Weights of a small GPT-style language model, trained from scratch on English Wikipedia.
Size: 12 layers, width 768, 12 heads of 64, MLP 2048 SwiGLU.
Training: a variant of SOAP for these matrices, 6720 steps.
Each number is 500 + 40 x the weight over its row's rms, rounded and kept within 0 to 999. Layers, rows and columns count from 0. Numbers have three digits each. The size before them is the row's rms in percent of the matrix's.

# up: layer 5 MLP up, 2048x768, rms 0.0322, rows 1269-1335, columns 192-255
# down: layer 5 MLP down (transposed), 2048x768, rms 0.0322, rows 1269-1335, columns 192-255
# gate: layer 5 MLP gate, 2048x768, rms 0.0322, rows 1270-1335, columns 192-255
up1269 101:530536530491480506459460459456509510461526579517479513493469440530534536513509528473538523582414553510514539435523482420472521507517497528590433519477522490526493522546480503577461468535461417
down1269 105:506552540492497511497454499498521494519506541518466488476433536522553540445502490506513535506519529456515508506538492475499432468571508533558506570482494484488491514539519550543482528499494537
gate1270 097:465494537527505527487555566580445548444522521475429502520537492513516532532498534534537549479499465530484499455527560463515468528485472542481493467503440510496443431500496518436488405511484482
up1270 099:502490500493505544511518472479559509405507538494545569466515465534535473499417488488545487495507493532441472459515575528485554504512486543516475492521589485490458515562582479480437434523505439
down1270 104:529471465475515518511495486530532478437451448484484494462458520557508377484445444477513505464488492435510508513480439472459545492564534503461473514526540495501533500510543484555498432498512478
gate1271 095:528469470435465508479518459445456530473484515489459512463483525508489524536480460494490485544544542501531520464544483491588489463470523492535517568520512519521539537516516421511503562634480522
up1271 100:460510485504506526499576504436502405438482452526460502466482459460485463516481533544489508468454587494498535529552502461454464522458471536522482463498424467518484523500455499461527537536552535
down1271 100:468497465609540561521502484508507525496525479448471495467497477530484499563531524508488515426438506405500496457460467496544467470425428478551510498437464513549586526480495510573493431553492502
gate1272 100:526484452473446511465486489490449425468462456522575435535538502502552503548496488456486483567474494426509504539538461497476495471520438494424505466426494481510470541415463510516480493478543510
up1272 100:469502470532509405477510534491503502446522498548462495558542541490545462476455449537416392549515503507468527502519481471504518518456487477443452474434506509453558510445523501493486445436528533
down1272 104:440597496483498437488525536510500523440564519521481435541563492499535498491469538475527457544466525499515488523481489486435403450455442461496504475403440488525518460461479551519497517452544448
gate1273 102:468447581520440469484560547456494494495423523459509427532520551467525507527494490426488416495478435500516495527490468521494529469495528538464532514536512480498573499453579469471489487508567461
up1273 097:509543483472609505515474509507512462510511501528449478524465542541479531472546522452487523488502464443502501530511579419533490575527407440520488483479430506501468514523456512519546495485491505
down1273 100:535543491488560479483514511506500527592532560446444494497460451593544611591522474483511503465441564506456484509519551456481541560556535468488500566497480575519504524533474494491579535551497566
gate1274 102:485500466485483543518565433463460559496529455505506542478555509490541559504564491517508467508589514522519489537536537496507505504468473492449471529445529529511462483545461489553452531482477522
up1274 099:521550453520378440496428487545498517536448545539494526551480482481489486536464484534496512513497413481546481534528486379518498516523489484510471531371533453491462468511472546574496508453497506
down1274 099:539517535492565494531496541444559565487494501603532527543420515436528565502452467480500464549499504543529485471476451526522545512445459435483461565531534487443583549512446452468560488425534467
gate1275 099:490554491452517493498419487543493500504510409518470480437463511510482506564497523493535463454567500575508418494467474526467525402490529525497430522462491480523453504527481453527486478487526413
up1275 098:465572548471538572517470515463446493465521539534491553550549503502458505482461442561440513592477459497526505439465519493472530561529486472419579463481436458574512544469483552546506489526528495
down1275 100:494565458472471500472519502522454477474535491442435407500443527530500451500487421502477459493544506539490490491544485455460543521540477453430503435556550500534495456517453515497473477433547495
gate1276 102:444506463532531536473451508560442472506411513507480539450511489536550546507509481509507474470516524487508492440460511429430422509467553534554541500524481449539437496504453544475483562580509428
up1276 103:441490482539482497467505466523515486475445502505484547443461503545530501471483505558517547382538465524446555502497537531483491512521503422538544519503512544475500464478504491499469491436580510
down1276 103:506511546547483541521463496536559476558522526525464507541511483501526503532571466502494551393483481560469530434543471545450452539512502491605564507506520533489490572489471481498464539500470470
gate1277 100:516557481464558593498513490587483484471499420528489481495536504510554462486525521571482505477512503480509512541497521510484524522465513553487485457503553502570563527414588499515530494525543547
up1277 102:538497463549481450513500472499541490431451481536493534549508476462522507491511450483482505468499478524450500518492428436477511516573534473423453457471562519490501494502420532510534534507477506
down1277 099:541554531521480510470529493463529482533521531503554522490407555479460533412511429464479549470435454508465492488476494495402518539467485565562506508482482472467513513519508556530478500555564466
gate1278 095:520527476474499539551527495483569508449587553511493423536498511474462590503571537471498493502426520486505507573448465496522498457468519556587453497495498492514534458534490579499510458556503465
up1278 094:492384498478563538478554608458518512547504495490491534473515539466443519463561519459507535494451572490492425581544511527511443508485426524481543499514478433506561530490442452522441507492526436
down1278 100:494568490521456473470526554452567437506475543486491541498463515484518524507521461542464468566410474441538552496443478484576474547541447496483541503532584565520531504484527492466436506484467533
gate1279 097:491592526532503460529511500553517488497467536545512555460561505514490491506506525564461576538506462522420519498474506536518441486556595455502588547478456497516529543506500476479396475426485469
up1279 099:590481470496522587462497501514436458559530517531523484519450580500511439533522557461555507527508472411499408510447485437489479519473432475488473461512497468568506455498452517499488453522611439
down1279 099:539458519485552462542562515496422488524476464483523477545506538481441442430519515477513516489499492452471545503547571390507440464498562557485480499535560542517458488413494507471507543522534409
gate1280 102:473477596504557450577440490498526482469442487449477575550435462535484496480474480451447509504463602534529490455546532576454508468530495454543474509498522515469532495482552582485574520493493539
up1280 103:534572514492553469525465545477512436469471535505540535524420416546456481472559484435481548519501492489523531538482493513508522462478487457463565448560490483518548422462497487510478447462461491
down1280 105:499570583515607489505501527470502456496493466464541514514495468568543500506503423450429502506538461538496484529535449497393430455558477511452539454478477556540530511508567554510514438449509447
gate1281 098:533464521516511517472502533533499468505445497572478469400509493493526535505567561510479481526400503501475509546508478549493471480467529454456479486523507528504541583516504516497461530537510535
up1281 101:576493516485476507513427503429437486572464547458457489469499512491534441503500548469472551497501511488475464518549511526494482546511459486502483551455522505478533478464463530461490511559478547
down1281 101:465523540450535560444516484440490448541474454489484518493495509517505474488532525537490489536458535468489458524489448491518497462520498472465527487481445542517480495541508518479462483545470569
gate1282 093:488520479556488416525531466510488474499467477498497532476411556461474533454457524432504512537484488500521498562463459511558507471490516466444434489469462472506542524475497461474432490497450552
up1282 093:510481408529494491527486543488499520511468515465523527409577438459509500533518559535530597500468473447562437454566535504490467528426492424450496523559491549536430489502523472592510510505481494
down1282 097:463452528455513449526412612468543457490474481480544508442494564437488447500482546431489550504456420517524489524515518495501469513497570497495514486470480514577477518517536430474480491435450509
gate1283 090:548519495515476460532537549442466496525452538482470549446490464479508504503535482465464522435554519499461513546566546506452461493544499504595519489501543580456477534545477507481408531529487443
up1283 095:575522495507472500429556531417519413516579555460567559599483480474542505536447522548446465530473463402565449511483452493502474514514456462482493533480519493478504474494513512501511481536529491
down1283 098:481452543492511503504459463534513444523482464497495536525461466489521504480445526451494543525496512461496455449498457525461395530540536513495535427538579431526439463498499518539461484533535517
gate1284 102:482468470510435533512483517445521506476481493550474409432525427556490480552438439478514478533508442510525490453514504458539536508399447475513527519517481422545470435471568486525440493509509452
up1284 102:509556557545535513473554528470544520474513505481455507493564524482501494506501557460509471466459423551505474565500518523532493515494494505535516490488486453545564452547496471526469574530506453
down1284 098:501557467460481525554520525401533430474563474427500514503532509591456483506508541458502546501494528445495464573464441479551498525448513431581494509508537531464417522533497449526497500527444542
gate1285 112:517550478449522436467474483526438449547512569481514538510509541509504538457549567550488505520521491545563497445528430488523462483470522496503468412432466519553507515529464538535477488443483467
up1285 111:510576458485498479483523463488464470530425489586536466460541491466513450388545534490489487489472536572531499459520476530578482517504509487519458406444501477464491527562503542488494549433523425
down1285 098:513436510510512497532505568450506481568465444547524536380434469538513605490469559459517459530450476512454482496455547495528502461520491539497491447439449581404521444544508464511592529468474442
gate1286 102:474532567454490434554469485531506466427456521475521534538492527542459517453482446511535415513538531516446550541499527545535446532432440515551436434475511404515483481490452413485464517474452537
up1286 101:518451467525554461536431439537554516475531516466461562539522475454481467463503445539518501489455486545428499512512464467467488505562504470553520538484527555482519520500496464494425511511488533
down1286 101:476477424594487510516465464500450532484475523520444498468582436567545521502498524517497470491441439441446515453520453443445500503534472537596562530464484621453498444527475499517528534501526484
gate1287 099:469492523455428505471510571512512469470526422497618529498452443471485467515477501531500474447451515488485507479465526559546538425522566560489486533496479555452509516535419522519588533474499457
up1287 098:526575435499485459506498521501487545506481574411447409484545582542531441521500516538412434471499466498448410592482497548499544474481457461556449507452478447419451427542470560427504480502515476
down1287 100:491451488519516481460448492498478591468571477488543528510475446453535475505554440505525479475534506585513504471510525511449478486485489482474511556528559458479511544509565495485453502525487614
gate1288 096:545593442487505498503469529534509537516457494474522518559494568527467485493515429539544456538451468478538454468548504518552484460514537463495500488477512495551472495642507592418521472448471510
up1288 091:541572461488593493529506538466491412529450454563453496487495494437492441450456444404526528520463497486460497546447508498489568505495529459472487515483514518462457478540528535513496539457513399
down1288 099:498502505595389508522465519574521567538429547492463474473499500497462553457529493465528547525470515515503532523488465517519543533492499502464499482479473530411482491544496519524534471456469448
gate1289 111:514421466517524560478490536466528525444476479433477515508550470488493509530487486522523534540539490547499527424495529460469513542553459424517505478508449570555437511429467494560567483485406475
up1289 111:453507488493583491520499523404505573479493558471555485493438493541478465461478482548463481469547474503474489428495498564482508545545544485509551542453511522460541552536540544485498462532517443
down1289 094:477483520525503447515529499464411541535546487480516446511534451444519470443425423498508504406504558513483399472502429527443480533493520507470605509487467567524436534526536519523484518536597499
gate1290 097:402376432508494501457463540507533486542432504491508439536415542514484549524505551532500497485414527472496573541506526476512434518483478535492436505513475491477492475409449492548466538504472571
up1290 095:558550491438447494438469495496534496499479564435458502512560487465450518516549454506497460548475478487526501490465486452520501563497502460505490490502493520476494563499488523478473582512563476
down1290 104:566532467374481449465524449516501496524493514477488421504497489509458484497510484558502497506506524466478422467519525498510464497468523566424499466479506488504509547503513510614524523466503493
gate1291 094:507478512499548462522545446502429517460492499545499499464432508450473556483488524585490494502444515507510365525477485530527601498503462528530506529498530514569530455447527485558538430530519499
up1291 092:522471471527497494446416493481506494576490603510469506519506507455554428559437465459497525497571463533535572452458491473448523542494494419446500456494594455549389491518501523452523475447617466
down1291 103:560501501531496477499455445476430502611515552557514544521481507508571432564539520430519509521447525468555492560517488528456461604490497480469538475501572535564476525540514499601499473500621508
gate1292 094:460449555510450489401479559489467489492433509550527478497461529469450504567594499528505444583570420484601566541514500508488505516491576497470509460490551558512474546531539509543554473496519520
up1292 094:511495541507508456391507558455480519451481454506477582518529548449565505519515481473498489455527476438511389529429615477538500431528478513547509485536498549470480604521506586477535421506473448
down1292 092:495503484485519478570405483590496517506540471429542488562530474530538511466564477457526531494439491522483468482492535531534459459492388480538482471580461482416560483494444455620458546511575518
gate1293 100:430555571480507486532471517545540543503506448502537496438492470506466478526500491499526594517477559509505418544547501573452510498510475501469415441474496477508499508445441547463509486510482509
up1293 095:407532573476500456517445491452444442477567551494456475556514463548474534484452489543489536511431546467474538445507500492474476436423489547548523534623577517531424499496427502438487503437446476
down1293 100:491479536535504484530533501428499500473490547547512481563489530502472549512569522528470544469413539554440552481500487542473481406481446473529497467547473521456419450428481518466548539475496492
gate1294 096:530507525518530513487560512478481499459445521475501523488534612458527494535540557552572456566558436520509540484536514495487555444595479572561522463486473481480486511522508400449529493613520557
up1294 097:553409521500542540511481467504598421459501479402494519531522530465501531379584532538545491531458514507503497467526453516544542440485526541470525463447501483440489497594471503478521531503506468
down1294 095:527515477509489490501482590450509519502505582475502460447470488476498504527576560512472503477512523598487487469465455529403483495523449590430525484448537500465561406600425433495507522545516524
gate1295 094:506477511527492441509506480485492495533517519494478518441476544413483481511453565541615496494444530477567541415449462478495489514421504537520455485503520506495477531507467489536522558424497465
up1295 096:555517491513492480537492475541480544479560441553451531491544529498483535592463523508478511515454548477498543520574520501516468510516474459496562469507470505459451526469502435497521533556512530
down1295 095:497502502480513521539470474467555475467530480459426411419449510577383530514527541511510475559455457498509520427511504573500490552525561458493455496511472523510473545475540445455455511478487507
gate1296 097:508552553508482512500379496564546513534507466511452526493484512444459410494498458509491496527552478492446550503489554450493519511489560519457464490518504503526455521556587535487537524490475452
up1296 098:457430459470562516511484436476526561512511476467499451411541510524502530523449488461454514486492503518483428461490449506449518564538493468520457532523516472473499552525480430508488520557474497
down1296 098:495452490435497511490455497399579546579489536430513481531495523473503520461493565483466460502509561488494445465548439440517519494500484529547495535545512485448582552457450431441492507535473528
gate1297 100:470563478511528498514496404549434398474548532501393502412483549473515490464461460468507485516514468464520463532503530524490462496416527538470488546535461477509501573471491522494465512449501513
up1297 099:479492460538484495422444462506506497551603510464462582494522531435551516500500452462533506548408533507582511472522452484515479455411512421536472558538543482538546491519544486531478512527497464
down1297 105:459559497551552523591454466486541454445450499503489501538490547492486500446496524545540492437470522463432497469568439493496503496478532441534458548531603509531524525596486470528514414525493440
gate1298 101:476490478556509522578515514509532498423484509503545516510502503525490532442532451423536509467518529542557494513566561538502450462521581501541484486466495505547474438543521447490534508500448516
up1298 101:529489494582501522478520448510484458429474467516567515476452550523494482461474529500516535499505533431462503464456500458517430424536527482467480587512464461501562509493542481476445427490585530
down1298 106:489497489569534499492510498450429501538479457488509500402463486485508520479537464539545553530531502414472477531496447466532481650530540455471522554499502483515545453500494509494505522504548536
gate1299 094:589490508481572444518488543561482537384460511544469514478538496471521497491541584446437506508547526537481588478509517495470477475398540506449533550546454458551532462442512508525453525515549488
up1299 096:475516469470513471484455499480549546471495481547475572519517454502502479504493465480560466495501517505585447463523536500467431496455538454485495559486470506525515527473524459474487530593509507
down1299 098:551496456547522487462522515476501540505492416450472491512518488501491456524485484493513462529447493464464513413485469462495542426457499510525471454439489486507561512485483482462500473604468525
gate1300 092:599382475469541488479494483528414427527443516490501466474605526491502480551506470449511532495528528507537484492487379545481518447495456511485490479486503475473520560459509414559509527436536522
up1300 092:461495572443504505524500485471495450499445490535544464495498525521493505464464503480513427396528554516543477512518514528428490487463536602457457502510516485497496492547480426476506486500442519
down1300 100:590472500502527552514492489496469500537490447482490483571445516476510518550487493494515512427482365461535442414502501482490520502493479498473456564545486498450500546529479423487481469496468526
gate1301 097:517486540510507570557515458476530480482502476492511492472493556475455503487520458538427545521575484451467511450487528462492520531506481591477521432437402522505517562520544488499487505517513517
up1301 101:558475451451524469499514507465577484534490489559521540499483501497484554485444492511562489577486451434510489458487444456518551436522513385534457502531593499480485456459487488472514506523478521
down1301 105:521513440514553478497483483554474455464486472577546459543467499511551505504497497487568482588457466463452444416539477531538470460501518543524488504548487446544516521480468476561517433566527503
gate1302 111:561456550472493493534532544480515533535589544551551481533516415523476486475586464525489551472396501462525497538492486492544484434444501497469477568499539449519506501451517503514508556487516489
up1302 111:476468443465559496512468445509409427547559498528468488440439492491499493545452468507497522472482486492532495444442429518558523455529468501589532478512473509507592517509455466537467429549590542
down1302 100:437547482447578546540488448571457481433464476496499503494503495527509564499456525557484532581483547468481464496587426558498414456440464510552554526498459570488477456507486542500468446423591509
gate1303 096:501499492534514559538479460568476542467515458480484475481481567470462417532539499492488502491486490485525537506428489511533507490483493496487458478460443479478545506435561573468551529511491504
up1303 097:499437518459557426482542460488504514518469477438482519516569496451467471465530450502470477482489440432437515523498537415479481449518544480477516435481457490506472556535512542533428516527562477
down1303 101:505555481492585462463438509505457461567535430443421477450554497511486575550495476511497447522503459567464418457532540386518406490565443551508461491556495464517530445510576496556585499504481518
gate1304 104:413509478503508523517488476575489510472515491473619473533457417487489504530502427565478511560454501495507498479477514448495493473465431540479489524514507579536469487476464459481494506430475386
up1304 108:472484473496506495475572537440519502489485595498477470487456462451517522481517557466477499470504591517568484539561504439472504533500518544505469552448432528513537511535532461461500514480492467
down1304 102:459540466498524498491474478484560512514451542514510561541449542527563511466503459424515573469447596480489532491524559499430451456459524506527526551469388499522451521528474467458425502506488495
gate1305 100:469456450568441490518517506552482492493519501490469536519438550484494492502474512504469563456468568558543447519528510508410480572421462506461505520515451587471517464483483455400510438487503511
up1305 097:478506458500493444506459452451509463461509519519543474435485512429464548545477527587420563511439503552497533551496559519542481514497501502510573542512518530446491466478571500557603519491604522
down1305 101:458518455500486481406487510520500528452532522524468506493520480417537508577471522506434456481421522532491525461563418481481436475561473469418551543511501454431471545567496490533565479493523465
gate1306 100:454506436515523460486482449527441543475541451514495520520568493509509445445522500508577526561499491512526501538496517553516501522549548477483531480453457478489527557452387476520546539421588458
up1306 096:498472479501531507520504525430519505505566462510553491531507399550505473497500570494500462434472507462575502451533450528465475487452507511503467533546512503505516482515476503462437543474512469
down1306 103:484475551483523477430568474482546515540488532526520502457583424452506440493547486546479466533486535487549473538490501462520466585500576494528507445564489532565478458539529531413510495481432526
gate1307 101:485462564470478452511520435574476545495461450475508505475596497478509532514482551468491475547452509581527422516515443481570490458475473478510531493512532525508546492531489465551501553381564528
up1307 100:480518503519436455571480471557481560421535597528557448471512519430512613478485438497447451501525530487519535471458513520504503494473592505503460468556555515514542478448471466457516528487456470
down1307 103:475512517587489509519552467574444471505500506517529465436461501438543601556477508516404619551493523498455466528487559475450489518529562417475456477475559513491554424478526423518495496517529535
gate1308 107:494519461578565499491523472479521594542481483470505468511474564476592458499496457483518498477508508523530522446540519503519511507535477459508504498525530551462566510527446459579512424433521465
up1308 112:514463486413424414520528550533497472482503503486512511461575479485409478499485492492507493543443495470447506516527459497479565542451490528500527518454527497476407525472522441404451523517398593
down1308 104:482446477460463490534576545562475472534517484500550490497577465503516527536496450476484453543490497419404524483518493485427524535429510478483525512527532553482438525526452512481496516498486440
gate1309 102:452426521499471494487527526497480509475492574556425499471568496540501538563457483497507487482472493473483524490475498461511583475482550545493473455517486500448462473453485507543494542432450518
up1309 104:497479506515490508539613485558550450501429528512559450551495528519478497448499536531469497486501545495518512534473514566444568479597460434584515481497484482518513568530573533473469461415444551
down1309 103:527493447536415508568538517484501511499484476419579523443512507499519465501492486483506497451464461466524510505486537500469482435526558448493528559493494540496489485556404517572554463540445490
gate1310 095:494593418505463542484474519501474445372575544531500486486420462469504490433543556521487535446519462477522500514494463475478464470446558518482446506530505566524426488464594529504495533510522535
up1310 096:529486505475505491574473481544481557451495469414505525543508474458507524507532522501547555460559484503487443418484482584572495553476490426434562472493482515522569365491463473447553454448498430
down1310 102:426487535479575548523467466543512484477593461460552469509558540520523541431461505538550469510495456441460499494516430493453470461466530522469509451439489456461459523467563502497478500481460456
gate1311 094:523503432461530539538516513509496524484500585439559522502579482557492435494498503474437522497574509402499513485552505535512502525502526584427530530508470422491517490499532568434509525489506508
up1311 095:545440483496524490512513511549496463511518488551501447443465554476508512476468492482544501487488490477429512540506476550528446503532506523545495517487437531466426458509438520485433520497494483
down1311 101:497518476520546607477502533504501533497467474602501471453556593520445522523493577531585519508531474462475531511507469443488414482497469504539523509439465486498454520514415499450478458555444556
gate1312 101:523532499517511549502495537525590537461466524532539485464438450442586535481481538518403563515450475532485531558431477524563564459463433525535496500505492495525500509533467495486416534456450453
up1312 105:478499468443491462489453373573526447485459537483492493489495533536510539489518495514531502554522442474484541446507468517489452463460518510494516523398509503458513489507450510461498553539470506
down1312 093:516530457464508493468481449556471474464511603427455533531420473570482522511559433493486480510483514480588539553462472539507454447507519507468468481498497478502512442499478525526473472575487509
gate1313 104:518498514521512459550437460477535536481556573561491543515484444423494555556428543443482492479539548542521430419487503538469535560498504462532528463484569510549490539514526528472519468455555508
up1313 099:491532493489504499496523578491476546503538490425508472521557484519521447521523530531473527490485473485491469491433505539556478541504472434445469493521517498484482479467455493493555492457473415
down1313 107:523498417528508433403510451460488489485541529490533515479517498545543467471497476519472478480496494469416452504472492538534402474557457489446465529419485484544461479414573462460462561510497475
gate1314 102:483438508481505481549523502532497470515492527463497475478509496485483526536423538456467450543564530538492472502517546615485577539507476476461436423524474472544526510512521478471534466524486467
up1314 098:550542455527521587498493486442430517449463546514599515470517441520463505395470481552526537547482580596497511505559561523484491471601456473503483466518442506451513464547519490486433439422465502
down1314 101:509560541540485553507397583470417497540458470521449515492533481522480579544454557479533515522513500523498518496589526471478491535529528478495521473535545513498556527544512498504534510516453511
gate1315 097:479439549478513508496548501485448478454503510490537445485480522555442469543487564520491451499487541540593529537452474478544459501510490495544552480488492411475573453485465482516504525481540423
up1315 097:464499492516544436465496434516417461541506496417521529496522478587537513488465537432549469417396554538501534515540498571524524429472472476492470471503498550553456495548471453485445490534511535
down1315 104:515512479539522496524513557457479491491467492480553547560458482552558524463493465499517580457488560483531554562542472477512482465483449465451482532466485492573544502511487513506494445533546463
gate1316 097:512534500480513464485560499452457506515522529468513502467528606500480571528514511445448476551520474515423448486574439519507580435442458465468476495404506500432394494479491466450513453490445496
up1316 097:549536434490489511503499458473516518493523504489539524486495551470482517404547506454582544468475483510511540540511480483511486499517546541506515480452517536461524493476560512544552496510465509
down1316 100:459537496436568396512472559583511483506488454556480531543483454504467531470540421508469529518466521518523582516466473429482477496508500474507480526492485497477504466452557487508463437476530490
gate1317 097:471525466448451485401505535458444477493483498424520462523516512601494514508522474558486451511516462469516450483454409591505486430554507586460499472450532534535504508398546486488464446492501440
up1317 094:504503448351465511452493544550475469496407457438395439466504438454507514542522540537452532511457465512474467515526443443444502476441494579556510514388528463484573491506600501453473472501482500
down1317 095:478511500537565479454549536490563463463428479470501496504448487466554535487527537590493575502547563539448428532471582464511506472499516592504498537442559568530485488451493552488500531477471503
gate1318 103:509498581558568512478399503576411495517482554472522469464536515476502527471471496480487479527518541553474519584476513477532473490477479425506574479511574516423475502525544569511490489520412526
up1318 102:468443489468502496477476493517465544509507501500533464519531545477510462547451527509517474551466493551528579500453500473475431513434574439556546522479588543435518444522503460470461482530492540
down1318 104:547514538551590575464537504511498496518492478550541532493496498452482428486418485518489455479478519543536554492485495485495452491454500452556505470464476483431506479450465493535523519503424513
gate1319 105:485511551482490443530541441550525470384464485442553469462471580551520485501532489536555519570516451470437469520482554492500510454570558498509573461499533483492540509509470435436488472491554530
up1319 098:532480565538517499544485557434516485482499517473491437449435495498452523522537457522492527513475424555432515489477585474482494504504520474462514448434452506495498467409493435553463478462553526
down1319 100:484491482518462566457494437516475489515453515507489490509474511444501453527501511409460477438509454539524435502507584515440479500522489528483465458473473578520582532405527499553525476481509482
gate1320 092:554470433480492458531515495554481524553451542460464430486453481433544519422524506543452495581475500531497484502502544493447442481522514549501481493466507553509450484463484556464512512482466450
up1320 097:519545524640497501503485530514519543542504519516502521535537513544477436506459485482508462544440562545507546552493530422563432538547551544531465527529476548515516508568515516567508622554530502
down1320 103:484452462519523426532480478586566509482436419479540523544553532454500490573483485467486428474547507432558481464438446507541400463609523436570475493516457441553482479503519408596549535490551461
gate1321 101:518516463561490527507498579515450509492422457555479487447478490473484427599609443482462478546555407489513493505566550542492397456529553527521563496595537523484481512534558532535477518526506439
up1321 101:493472505522492575449504521463461437539452503518431544501486461488553429463501560549476475539509510455505495527501538504438397532509521588475593522481490479488547403439378539492557516574521551
down1321 100:546528507504573511508497582493537515460517491469418440474526491403492489433412499435401511516513588401513520519481594572498522523514553481499524518530499554475408488497452485563519497420463466
gate1322 094:543510530482533511476531440506479465492478483507475573575488445541565509449540434453545474532465506510473506481522493519508518493518440466512481460551523445459478600513539544551435537481538489
up1322 096:454475517450476535494483504509490547479553493512514494476449436434536472548447487446447579548498497512509558518404497508457496510498481457513535445553560484482427443523557527472427452456524480
down1322 099:496492430538418525536528522493432485499476544539464517512478486529504473472454518491531524475458531506415521439466623481523519444511503437412491512540539450483477506533447523483490507467456435
gate1323 098:500471543583565471485548488491454451497529564473554526529559542542474544494476488446514453472593476512573538567485538512495472508546487499542538503480498506541468433424524554486440484444526516
up1323 101:504560562493467477430473487463522467481481514416560543496516523511553464469519479449551524518541505457459604432522428508496502484489514580490535565519498450498456504424520475506569441556578488
down1323 100:430522512443420459517523484460554442476557481470477512454531528493477487508597550503582507524482480465512482460518487486512516383450487497481561500461552509491461525484463560594473548615527496
gate1324 091:539534464449593496486550509528450514507551535450547523516519516417473530429534494512548520527565488567494465547520497472510475537527495491494522490533433496546535476451493505461525517522538497
up1324 096:500456504540494544459517506504480484443442579546505494489508459530546547469476511528536537532448543439522544464478512494493476520448498515502447476502508453497507511517494514482483513480490489
down1324 098:514538531438532507462453502513564424518518495444480467429478447419487433530542482482439496518489504494517539520547516459564537501492482494524508466442558424537474455525466475508535503519529420
gate1325 125:471510523487543512553555440457493434466556432400513533527512484537485477489518495485504489416508590518602507490463532495568584499558487495573422502494498475515457463499493517462495435522585502
up1325 113:510583489431520526498495550500542459471503507529542444519508523559537492452498542524500498519552439482446449490504518477506503443498548483476506402508479518485525406514505484552448498545497476
down1325 102:485516538460520484622439427509597490464505493420519441545566472596490562469438486532445520530518471516511510516518548443564483475535462482532480435541496524440526436486540491458509477605494521
gate1326 094:498508487518474484454472406557474520499519517488470457508546516477506522510519540485531559448568561517518491518528571417452478496538524525493455521564522591543525501479498455518500521448521555
up1326 091:521565453483477493489467466498470534555437428476485572495537505610523477509538558408486473491516482443488395517504515497489416459544515479476507562447492535528478552519536525492500441466497547
down1326 091:517518477543587552455509508542563527493517502482448512476471439483521438561411489461526510473550537480477541524462501544493514453475525405551468497501515529424490511465516528532544542508478461
gate1327 104:473565530503502561485545457453487396474589466494515583440509546469475487517525467500497540517541520483551529447466560468572543543527502491487507540513524490507458463495452571543473506502529489
up1327 101:510514480565570553536488475507508367515552434457493417557457455529477502503489445469507566510568472503453492535500504521469482534492425450511518490496472517498534477477485454457546476477525503
down1327 101:501537561511502541481461507479552457541487518492497462515506502531521558533468535484557508436594477457481539504407564450547435554556524529550527517511471556473495473469497507411504509463473553
gate1328 097:545468501414537553575571492463512497552472508513525493499459541479540470481504498518534545560460495539490548528523427572536537551499550500503519457504519491483525527460553462515419505454480492
up1328 097:503472545538541502502533488485515540472453539394521520523548513486512487550448510449483523469543450540499481528544529534556491490459475438488562536472481545490528489491515406528480533494495480
down1328 102:427477543542505530570540488490509558467491495519509554499504472551530481473502436493513512566569516534457520508465540555546483507516520505466531514532487502451512422510463443487523516476532431
gate1329 099:517502468410507514487559529465504425544512432515495489485513556547634517524461454491565502497480529451530472441484503466520522540515536509524551369493467460484518657441562520531509468438480442
up1329 097:485570466519458519464493455481575481489481497464474514481494461471522480534500437460467538482476545497442487475548459543495533499492460532569464457506499489487544524546481503497534474438463490
down1329 099:485528518552473527498536560555532485494526490466510546529420522425455506536479454512536525493519547512504426502501489518487504497525503551481473529454492554527480496516461504542479513472517449
gate1330 099:519509494469557483542461467539448477464462397425484458476493571538473512552513520506536550525507509418563467498521495512485498520593500527552473512551561481425548479525572469506556418523569509
up1330 096:503549512531524487460523488527446527461476466460462488558482548486493535512538523392512490499514569477510522523453538529538516483514547499480519555507564574502516510482524490494468559522451578
down1330 099:481544427460511556591543500496471476527474461440509485439526531452410568571460406442499420486496488536447502524460556538476462528508522542537453486449441544495489479489486513515518564490519479
gate1331 103:488511511468528635457553461467487443507436481459491465485463509500499526448434487519518485528541567507440488450470486505492476580526513495466516458512517518438492539456532513492535432508505544
up1331 100:435490514429449495433578461512504519491430411509552444544529492502506451452393517490509538489478502496497552500458466517501446542487504449543553485570526480519508482509507410526492503532555583
down1331 098:483410494495579466525504433454535528482452455502539552489561447470481512483491528514487521463497432518550478519488525510549428504580456516498474539465516445580471568511488479561489528390506498
gate1332 114:492509526440472549556450515405482534495511556564509460518477583522481565460516491503551593524503575538538531479484609441395474461538517491511504464549507488496503560449456531434498501491521442
up1332 105:542513551526491429514520505489487441479457563512501530526493498495429467559478543491456404477472454503502515488454562508538420523498447503477495582464523465521463553469399526474481502496452522
down1332 102:540493462509543447524547496502495526543435538495488501534477476527497481591490478498414493468512473439535495479543472436458390542494505561455503559464496548568499547520460462436516516468452524
gate1333 094:500449486500483483514457531431559512558521475511492463504476496558545538433541505482457507481527471525389503520508447469485509499426454451512531486545476438523456547485574482498472409512483416
up1333 090:478494526526443507511549546508457556449464483459581450569410444507468479445483569465601573532554498533446467542557474512497484547493539506546534575460516499599468510474488468560527490543555541
down1333 102:431487578480561500562418496456507508555507530442491592493424563519517473506546512471517534443491476553475499423492510450456543556476466529414504521431496510497409426441531489505512512495490469
gate1334 097:519469579484551528543525486480525481463524482439464524485483533526488430542523567547464567471519562493435565517508513482561525438469500474524551494462427579512472437565540538499527512489489471
up1334 098:539529593521597468500568458447469486529478471452453569521557515478551446550470505469436482518476473496495491547501515541452534457432466573479470543449456583437515475447506481498530475508520433
down1334 099:555462541497446495492492550542428482536446486419462540531530536470468398500496531482487528516592524460463435511458521503472550551397500445457463485487583508528514548540423518486497437478556504
gate1335 099:407539538552421508526432522472490519469506485529445492460469532390488517526438486434432499550477458566560443529539433487540520484494464536456507481499560561560487528481505453456525500524540538
up1335 095:480537437492402514520492504432532546432502432507560516510471545491493457463508440496537502501528504431484523524523507466537512517510447517524403528442538516497560524448455471510468525466461560
down1335 099:451512457578488497470494498518473480502523479541512533505492524504465517520537573488581488539517532511520478519465481477478458462489446487512468497519510476507503428539473506542464493515542480